{"d_model": 96, "norm": "layernorm", "positions": "rope", "rope_base": 1000000.0, "parallel_block": true, "init_std_down": 0.0, "optimizer": "laprop", "beta2": 0.95, "weight_decay": 0.063, "lr_head": 0.00247, "warmup_steps": 342, "final_lr_fraction": 0.0, "train_tokens": 94180000, "steps": 11497}
Each number is 500 + 40 x the weight over its row's rms, rounded and kept within 0 to 999. Layers, rows and columns count from 0. Numbers have three digits each. The size before them is the row's rms in percent of the matrix's.

# up: layer 4 MLP up, 384x96, rms 0.146, rows 174-205, columns 0-95
# down: layer 4 MLP down (transposed), 384x96, rms 0.108, rows 174-205, columns 0-95
up174 082:526496457451452479482506466508467437428467463491473487456469444438554541510546503529490508543498569523496544444443459477586474488546551529527523507482520558412550478406496558459481485521521533540522492560496480576479500488505434545524540478533490573505514516600518539481489565471458526472
down174 070:486487495505538469538506504455505503537449506596461521458429436549535530478532499459495551471547493530495487474486489442501514442555515494535493537450501440467559443536453445442518545502488584482546542540450446537536511474499489450449553558484542541466474449458509531549504461468631489502
up175 102:540589568485563517470487438491432461511422487491604504523498525509453479504473468509574479542483474522563475438524465515555463464521476539525531454475469573489458538498486488468546399490454486502501587539554524499521556565513497486445536505485452533455532490499471480490506577552469481513
down175 087:511522561448495504485493507493482486506471570383600563523518540526488532480490498492491490524472485501536518408498450534504414487498489533526424541543505521500500527460449464449531408457462531529509548516485475388514615514495506525544523497529454509444483523533469532462503508468536522454
up176 111:443498471476490469504492480493430435506553451493492522481484574529501461487503495468576430562521517546556546375455429517594511454523518516493487446428531499475448524511539474488491454538495435517467552464563519516472458475542503496574475479498522507465526464484508557557580459488531480500
down176 107:469498530475570499563563509482429508506569516530460539506497482518522508493481484513515453520524466541446459549522422476529617470561490464506511491498498466552404594489486531515424499449533471555435539539491512447543491442498535507489450576452517452495516503543527469530433479532476471461
up177 097:494539534441512567521504465511498485554474487496523485457503515499518482556420452471520462517517528534500556392510478561563469480543505456491536489400521514460552513530469569463537428544440516535520509515426474458516537465542478504538534519445526555533408463513425524505496489502417454494
down177 086:496464517484419505546425446494505432554420556426507506510533488520467449579425538453427517566503500501554499493559503519544569464505467499485487545434520492497476435549471525485477487469545549483532461527494546515534566509575505512561508470421507526535418513476502481501471440491516500517
up178 082:506563484488520567559436506511461501457481415522548489518543501478490480469458517480491507543527500573471501456476429459488486456540433507496538436543497553464495509481489506583552452518478462456541555524525531496477520423503513591498502472450543558435562484502443543562543518567430509543
down178 122:541507513481544530499451538532499445502513480557533496471525452505477495484483533513477477528520530523467514445492416507485505415531287497500543470465458549448474517479490485525517488551466501469521538512543494532425500464563463538505506493503559559521519444507509505582503512559459507494
up179 100:509519547500492491500430527515496455433486414457507510512478479546505523579515504491448378506501497458430484454460476525543515490528520457497524438484495485492492534479472511593526488563508530506503484482373541522500553543525475531573509469506565481511513482475425518470527502454497520619
down179 097:493454443432510592514521465523552530528539527502506467519470472542502605510524503550550521518519514482467537493518544455537489430528505465472501518535499522579493448518511507464456518345467466508462553482490472539488438488467511492502422508503535541473492516480535547393475554522545531526
up180 101:534499484537526523485425459454487430461464510480428561504567501560485533519549499466554501534576504491479532458500432428497516483543475517497511491489488485474508562413456498530481435488476457412467528537566481551549560575486473539521483464540503456474533482485549536568543517457419531488
down180 078:492436484455482520535539547524559552507506455496466471408533527483458472457475510624555515440471536573483526548473514503478428472507380478467477491538512506454420475526532507478560516500488492555530500529521525480460423506538541480452443442556526545545498479485515495499489506528567526493
up181 113:589483476522542490520427453473511517478391423514507545528497578449503506515501529528467458520596554473530497474501469489493511453526533580528557492489472500516457516476429519521468444514549518422534466546520502508494537549523490516559476461455479530540503504435470491472516545520379510459
down181 096:534567521554469474456551573470509426454560525487558493449533483484475508453552487529508505474481502474502561478558441553555515497491491441518523478488501524511593513514508483476498467565586474514498530547503493565488440526476468441577505503442460462462423496506475447472508457408558458533
up182 099:439497422464528496474476571524553523501487512534448533499460533554503528521502524451514490499487521483532570424431500455593521502523471492555534491470462449486564509471486495496482406611418436486459562496482561477456487554491502472441539550515517545474488462498507573518499534520460519536
down182 087:483494505510521549476494460501405439475524525537508540468503528555468540500448559525452518516479497519505517460398516493453564544514534532493517500496479443481519392490429495491491481442498501500450445515514609470473542479510519525528505572455532506528500415522494518568549502438528605482
up183 100:460474534525481554469465463464503428446449496531484561545508425450463517524542450522489453550513514540466504491460540489498498363477489538496556593525494571479528521526484493493491433601514569480509496506461576525517432462471535548459489523496556516479507506455573517488507514504477527537
down183 085:546560472494477538523542506522511499530495481534447480492481405499506417485496524498566535484471550501425510517472417495501511540562538429537442533514581523419538524473419522433561551565518502492543455471501499450471532551487507547525474590494471488499488516525453478512452493546478507420
up184 109:493563465506536490544472427521484492567506497546483536488511529479522505520595506463467452516472477551537473479466468572547538449537457474521489471543572521494501511553488472445464362536498479503527482517527560559477406510478483569457431472504516547452484467455527577506544451523486489489
down184 100:515495490502599520501563518493533486384544489526588477506526505468505472479477517491510538482494547505533501544514477393426393525529474501537459512511478530518482559477491504491470497485544435493536504503485466493421400494511535561468484516490438464393504539556504485511534542552513505514
up185 101:491485508506535515457464537570416473543503478488495488501467479489498454519585532497537479567507480524532498465496455432468599490456499493452507517476434514465524509449495495567506524536381482512434518500472534487584499551540453517574539486524508471480601439546466504572499544481452479499
down185 097:473556524479539442541483504462442530521516470524609472488514479500509480463513529480555436492522465545508481494481493535575561446584395559427497482486510530515460476525477470467520521544490513461485511488483443561481553481488498487451487449544444507513481467524472437616493509589478537464
up186 105:543613547530513448478437492547525489549517488526524523473517549488513540445551505443498527473612550439521514465482446503586471447539474461558522501466497430503480500511497551498497477459420472445481552536505488465451509548506514580523529477421491559482464485453464460480535494535508540474
down186 083:468452503503541501433479508462492486562538551447503547489464424453439537511433516493489459518404512482446504482460530527480522479499617542546561448573542508482570515493479473544549462518427514490540528480458510560539495485565512523550428530530563494527497489501455458475484519503470544442
up187 110:586534526493511544511460504525535485396542460518471530497514499477503474548490479517461471535399515527544510467500407469477489488554472502526567459480424530496481483532518584444491401568490527515470550526510546481480466486563502597485542531510533481483471466462565436522497448506460490476
down187 115:556528488527578523505499512480498501549555484547497496493507494506525535519529459474521483546450516546503530445527496442564549573542447417511510537537481570427434492491529468493438441524513424455458499503513526508400491520470518483510584520538553490460488458482520431443442448546492430468
up188 101:478527493479496489568545429483449519474484456545502521482443470482533435473469480554514433454484536571550407477453514513465531462529543520457537525521456575442519563539535492497463423544445514518517505515488494532546492501552507562527434511527555489525472430548561494527478525534471403538
down188 095:540544535488502419558438454558502510516433503507500488480492528440501461521478449513547522494442522579445527494517506499481514489520509458460463482478494490505490546566464495499500437517516491412565442493483446535457524480509557504489471487527500521518519474499479534515505523710484537514
up189 106:573439438574540530509445503478442502500426415469509489470525502501472472492486516549523501544529577507502481501488517498519551458494484551429543447443448556430468574481477457501517444493506532457539489544467507516458564586520495549524523484476604507526526525424460531481530548515527500519
down189 103:499484404503527504505535548543482509517401431443496491493554501495533477512478551545452569562465429498448491522471505420514577473536557510497514476525542490498472564471439482411476525484524435433530503504504525562422516512499508518520551438532580495500564501485464495529530455548492503519
up190 098:488497483476492500512531514494545476413537488585511530441476520463502515477466483515512468504498500464523538452511414477595471459509514502454497456497530459477483465493514507495460496604438430502499517574479530556466499484537483523549505557349521484505568418503542568527545508541507508530
down190 103:512506460484501541509499594507532497510411496573506494448437504445499521463503543505591493495491487504527479453502582483532432482482495523493508467460489519478502532491513442466479519478459500482504511576604512565552522548511446455515438551457489459470508420483633531504472530540514456475
up191 078:524491510573524565536448514474455492541517513540479545441610523461441459455501608518516460515486506497455493502496431417557529429502413508526466462502498510485490510480462512485558421516497515446513538517491505511468500527504526542431494507436544536466525493401493467509529547574495507527
down191 112:496532502537582500534411526523485480473482473571509469472532457504428489492475576495504446490493518563477500466514440440541556455518331544460547502492499529453474523495474499523520447507483467478541529482511532585416462514523505511507515471507566539494520440450493484530535526561508522499
up192 098:512495424482506519523529501478534515483467465499511505479543546522520435407478539597422505506505584511555511472539482513508465443572537499508509488435496479531497463471517590507462515459498504475496486468479548543456508415578440583508524494401503527556449470543515494500543451538448491516
down192 082:511495448530497550546485486491493500519481531495483505544460506526534416496481543509498514525540480455530491590548545522548568435483538517448497556488461591488529365527483570468404537427479566418483502413531507524530551511505525470471480508460455483486509474467460507468498514491536515481
up193 125:500524506555494561538504533536522440403529479501539532478499515546422456515482478534528395493475480478424497524531484465442463499518505530489472529552498528438487533440483497498556507532466541407473501495455556537475495452575511558476515413445572532475525478499581508552477516543450486483
down193 130:480495588441469556506503528538541452493531516544418460494474558495468486420454551509498464548465498560461528495498499536514542491561506522536455424441545490523510639499494538534544490497483508463500461514526504604461493503492518497477465460538477494477452520469535517529582423445460494489
up194 080:524533473471542567529464504502487493480527445568509453476587503526463471462483535523489518547505550536524483453423466472486465400530426467512489507509490537482496545435531571494524438561467457417554543493530530497484490487518479569462556468434517502473570470467497531524584514581464489488
down194 122:528528492513587505497441514515521467463486460602511464457517467507486500483477546544463480527535538531494542431483442525504494442529307523472546466467465537470494496483503502508501489543452497466522542493552506583411461469543488538495522517477559535479511451503513525561488505552497500497
up195 096:551510412447502500456525481573567450465443486497489509492476462597485470503511476530466495588458512545487551382486495488474460496494539524466551589443456520483529504512509503503486548513466538474430515482541441501445485525491431526527501480550547498474520469512510532568508549493440448435
down195 092:460498522602515485528507478501495533531519607523489495517527548493575467530494474442454551420487471422459511504519474453511539414548535507466538533484520466488463491524510560544461524519507550468509485468408456483556481448495555498480512480452403472501485490523491471486470514417583491552
up196 100:481511490445442515567437489460435468486488553494484493448492557532459502470463502498476580474497578540512480485491505467503499499570485546459530529506517430519511524500539450517513495549503510452487499539576533562486485509501528501505493521488541501439569458439503583640484471457387516514
down196 091:500448503560540461440523517536547502536495549488494468538452436499515483527486548487504386490506520457468507532521465446537535499432430461523510582512449488511536518535446564451503491496479543503535576524492533516517491556552521494437429457534453540562478472570532384460507501468487507496
up197 085:457501490392497470503526521549473541497488540496505496464443522438519533513505456566474514486512541470449540490502467525571533502590523542504547535479472534501516530474487558452414512484390472551510489529437468545548532541542432494512544483500564561480493496463514492530547511433443507408
down197 081:514558501495464496483510516494516506546521517547539511505472444483484471484519545436517503506550417456513460517527528442473520448485585510512529528469489436442472491480566446494565535490482494471508511563405535523480562486491533508454514500523474527522438431460523556462550571364484511581
up198 088:495465474545470511551452546463522502497497418574515462503548527545473526510524493502564421504456501503419398570510496450434535474521447479461516497521484562464515482453480447549517514516578521458569519490505471482518441442535508478503601487513523473465567496484537538470457491552493460561
down198 080:547572491496477447497574513554515483514490484464484512498479468485496567545503527494595562469539478501459553464511493442452457511474478489409562504574472461558577456522469533523496485419463545429477573503495465564419545515509519465468480493511535466528455508523507446557511455515479511437
up199 114:572464500577448529529431555511454474487533461493526485514550497546344527463559523568540469560548491470466483451479436452485519508537503567453506471448444512470504579502514564575498484488515467475502500552546472551539513482507514587529492489479496477476480509469514538529478525465481498510
down199 098:493504493449551531510472485513497500485536447490502552499523516544527511558516514449424439522496557532510488506453508483447555522455436480511536500546463528424478548531481516551528458489533434475509546516470569374482460519504522501547463422480470532443465460477472491601554537600501531513
up200 107:517498546475526537522466492509513494500430440518479479511525471422493532499523460497471483473512508514435512508539503427471511512504499545486562507466454614527490486456487519529553509479485507441499530619516488535425509586508489533556505385505568490514531501399539543485535522455447451462
down200 100:554506507486429476509504526555460456415482570495481498526429473538459515535541535462505456544538527532489492501479466498487610573487520452474498510534476453552456483496497535487566556506530520518493567486447473546402527469516515453476434488516520491466450502489522497570590516414438473495
up201 100:490480418570486580492479570582508495421510531504504502519487551500437484512499488561521417538503526485431478518529469451529523417479430529481520465556518496462541516515544490472583511539494541460569504458461536534417508513530524544516572435443526505438529481506524480559509510501466465498
down201 120:513492500524477545503443556594549518488470481580518474538481502517439499477468533526459387538491460454477500514524476434487520442575415611490430504531478455495470616466497465468504529536464535540518506517472523562494482486477502515440539524531485535543499476486495551548475481508498447508
up202 093:484550494458561526468518552573492438512471494463499525525511501504480466469483475551508480461450562566427536485548472451505459489509503502576473532525508569420559535444492521593488456498456517525530424458502532511417474574532514500535537481475490509438483495564519521608467512499455470531
down202 088:471465462447480494503525535480523461516488537526497530464515540521435446457478518497501509495461547495472524467517486476506508494514472533478467545517503523447629450513460523500509452532540550538456333457480486545449541575460488504587491577505436454496535546500525490503509562542465514536
up203 119:456538557538480480576506535467483518492454430522538504469513556485515531520468550466481455516474527506493476463437521477420523497482517482570594554442475499465520493542439469495525441514536467458525481485493526569462474495593579493404490444568558573494431476506472487506539500489463488463
down203 121:538425486519568482544504464507518500468561476479500457483560550474519585476596482565495485484507498463472512521596502477477471507454442453455441460550432566487420511489542462457497557446484500508513514481491551421513487533503512522523542478459452471533526507497474515505518495632485460487
up204 111:541531509494556492464503449536499500489475513550478535485431526571476470509534531438512465443508514506540530460435492433543505467489452484517476442447495467538547489505485505421462439573518407547496595536593487470474499490512515547502528538443518523507515434455509533535576481577537447525
down204 100:479469430536412440475531504474447535466435500531523482454496500487536468492447510488478483451456544555483620534513521525490532501575549472479585465505493477511577411553459514512498468553492492497483511492442451533493558471541550475546558431543510513490507544565505494455515441459501484536
up205 077:504500472497565508515455455511514448530499499540525526486497474469472447430480622540482489528460560519511484393451459485502516494542419498521530483438476512452506535471469571537512467538532458451535540577537598519501510472557515534506506487478532534471522457448536457530563533560431528504
down205 124:505497503493548520514465524508479487467529469543499488469503489475497494480467538524486475514474519552477532470488402500508529469522293565496549486458495545464519540538448485511470451527500500471525534493573511566407492498539462549509534510506527483508512432517503544595517502552427491493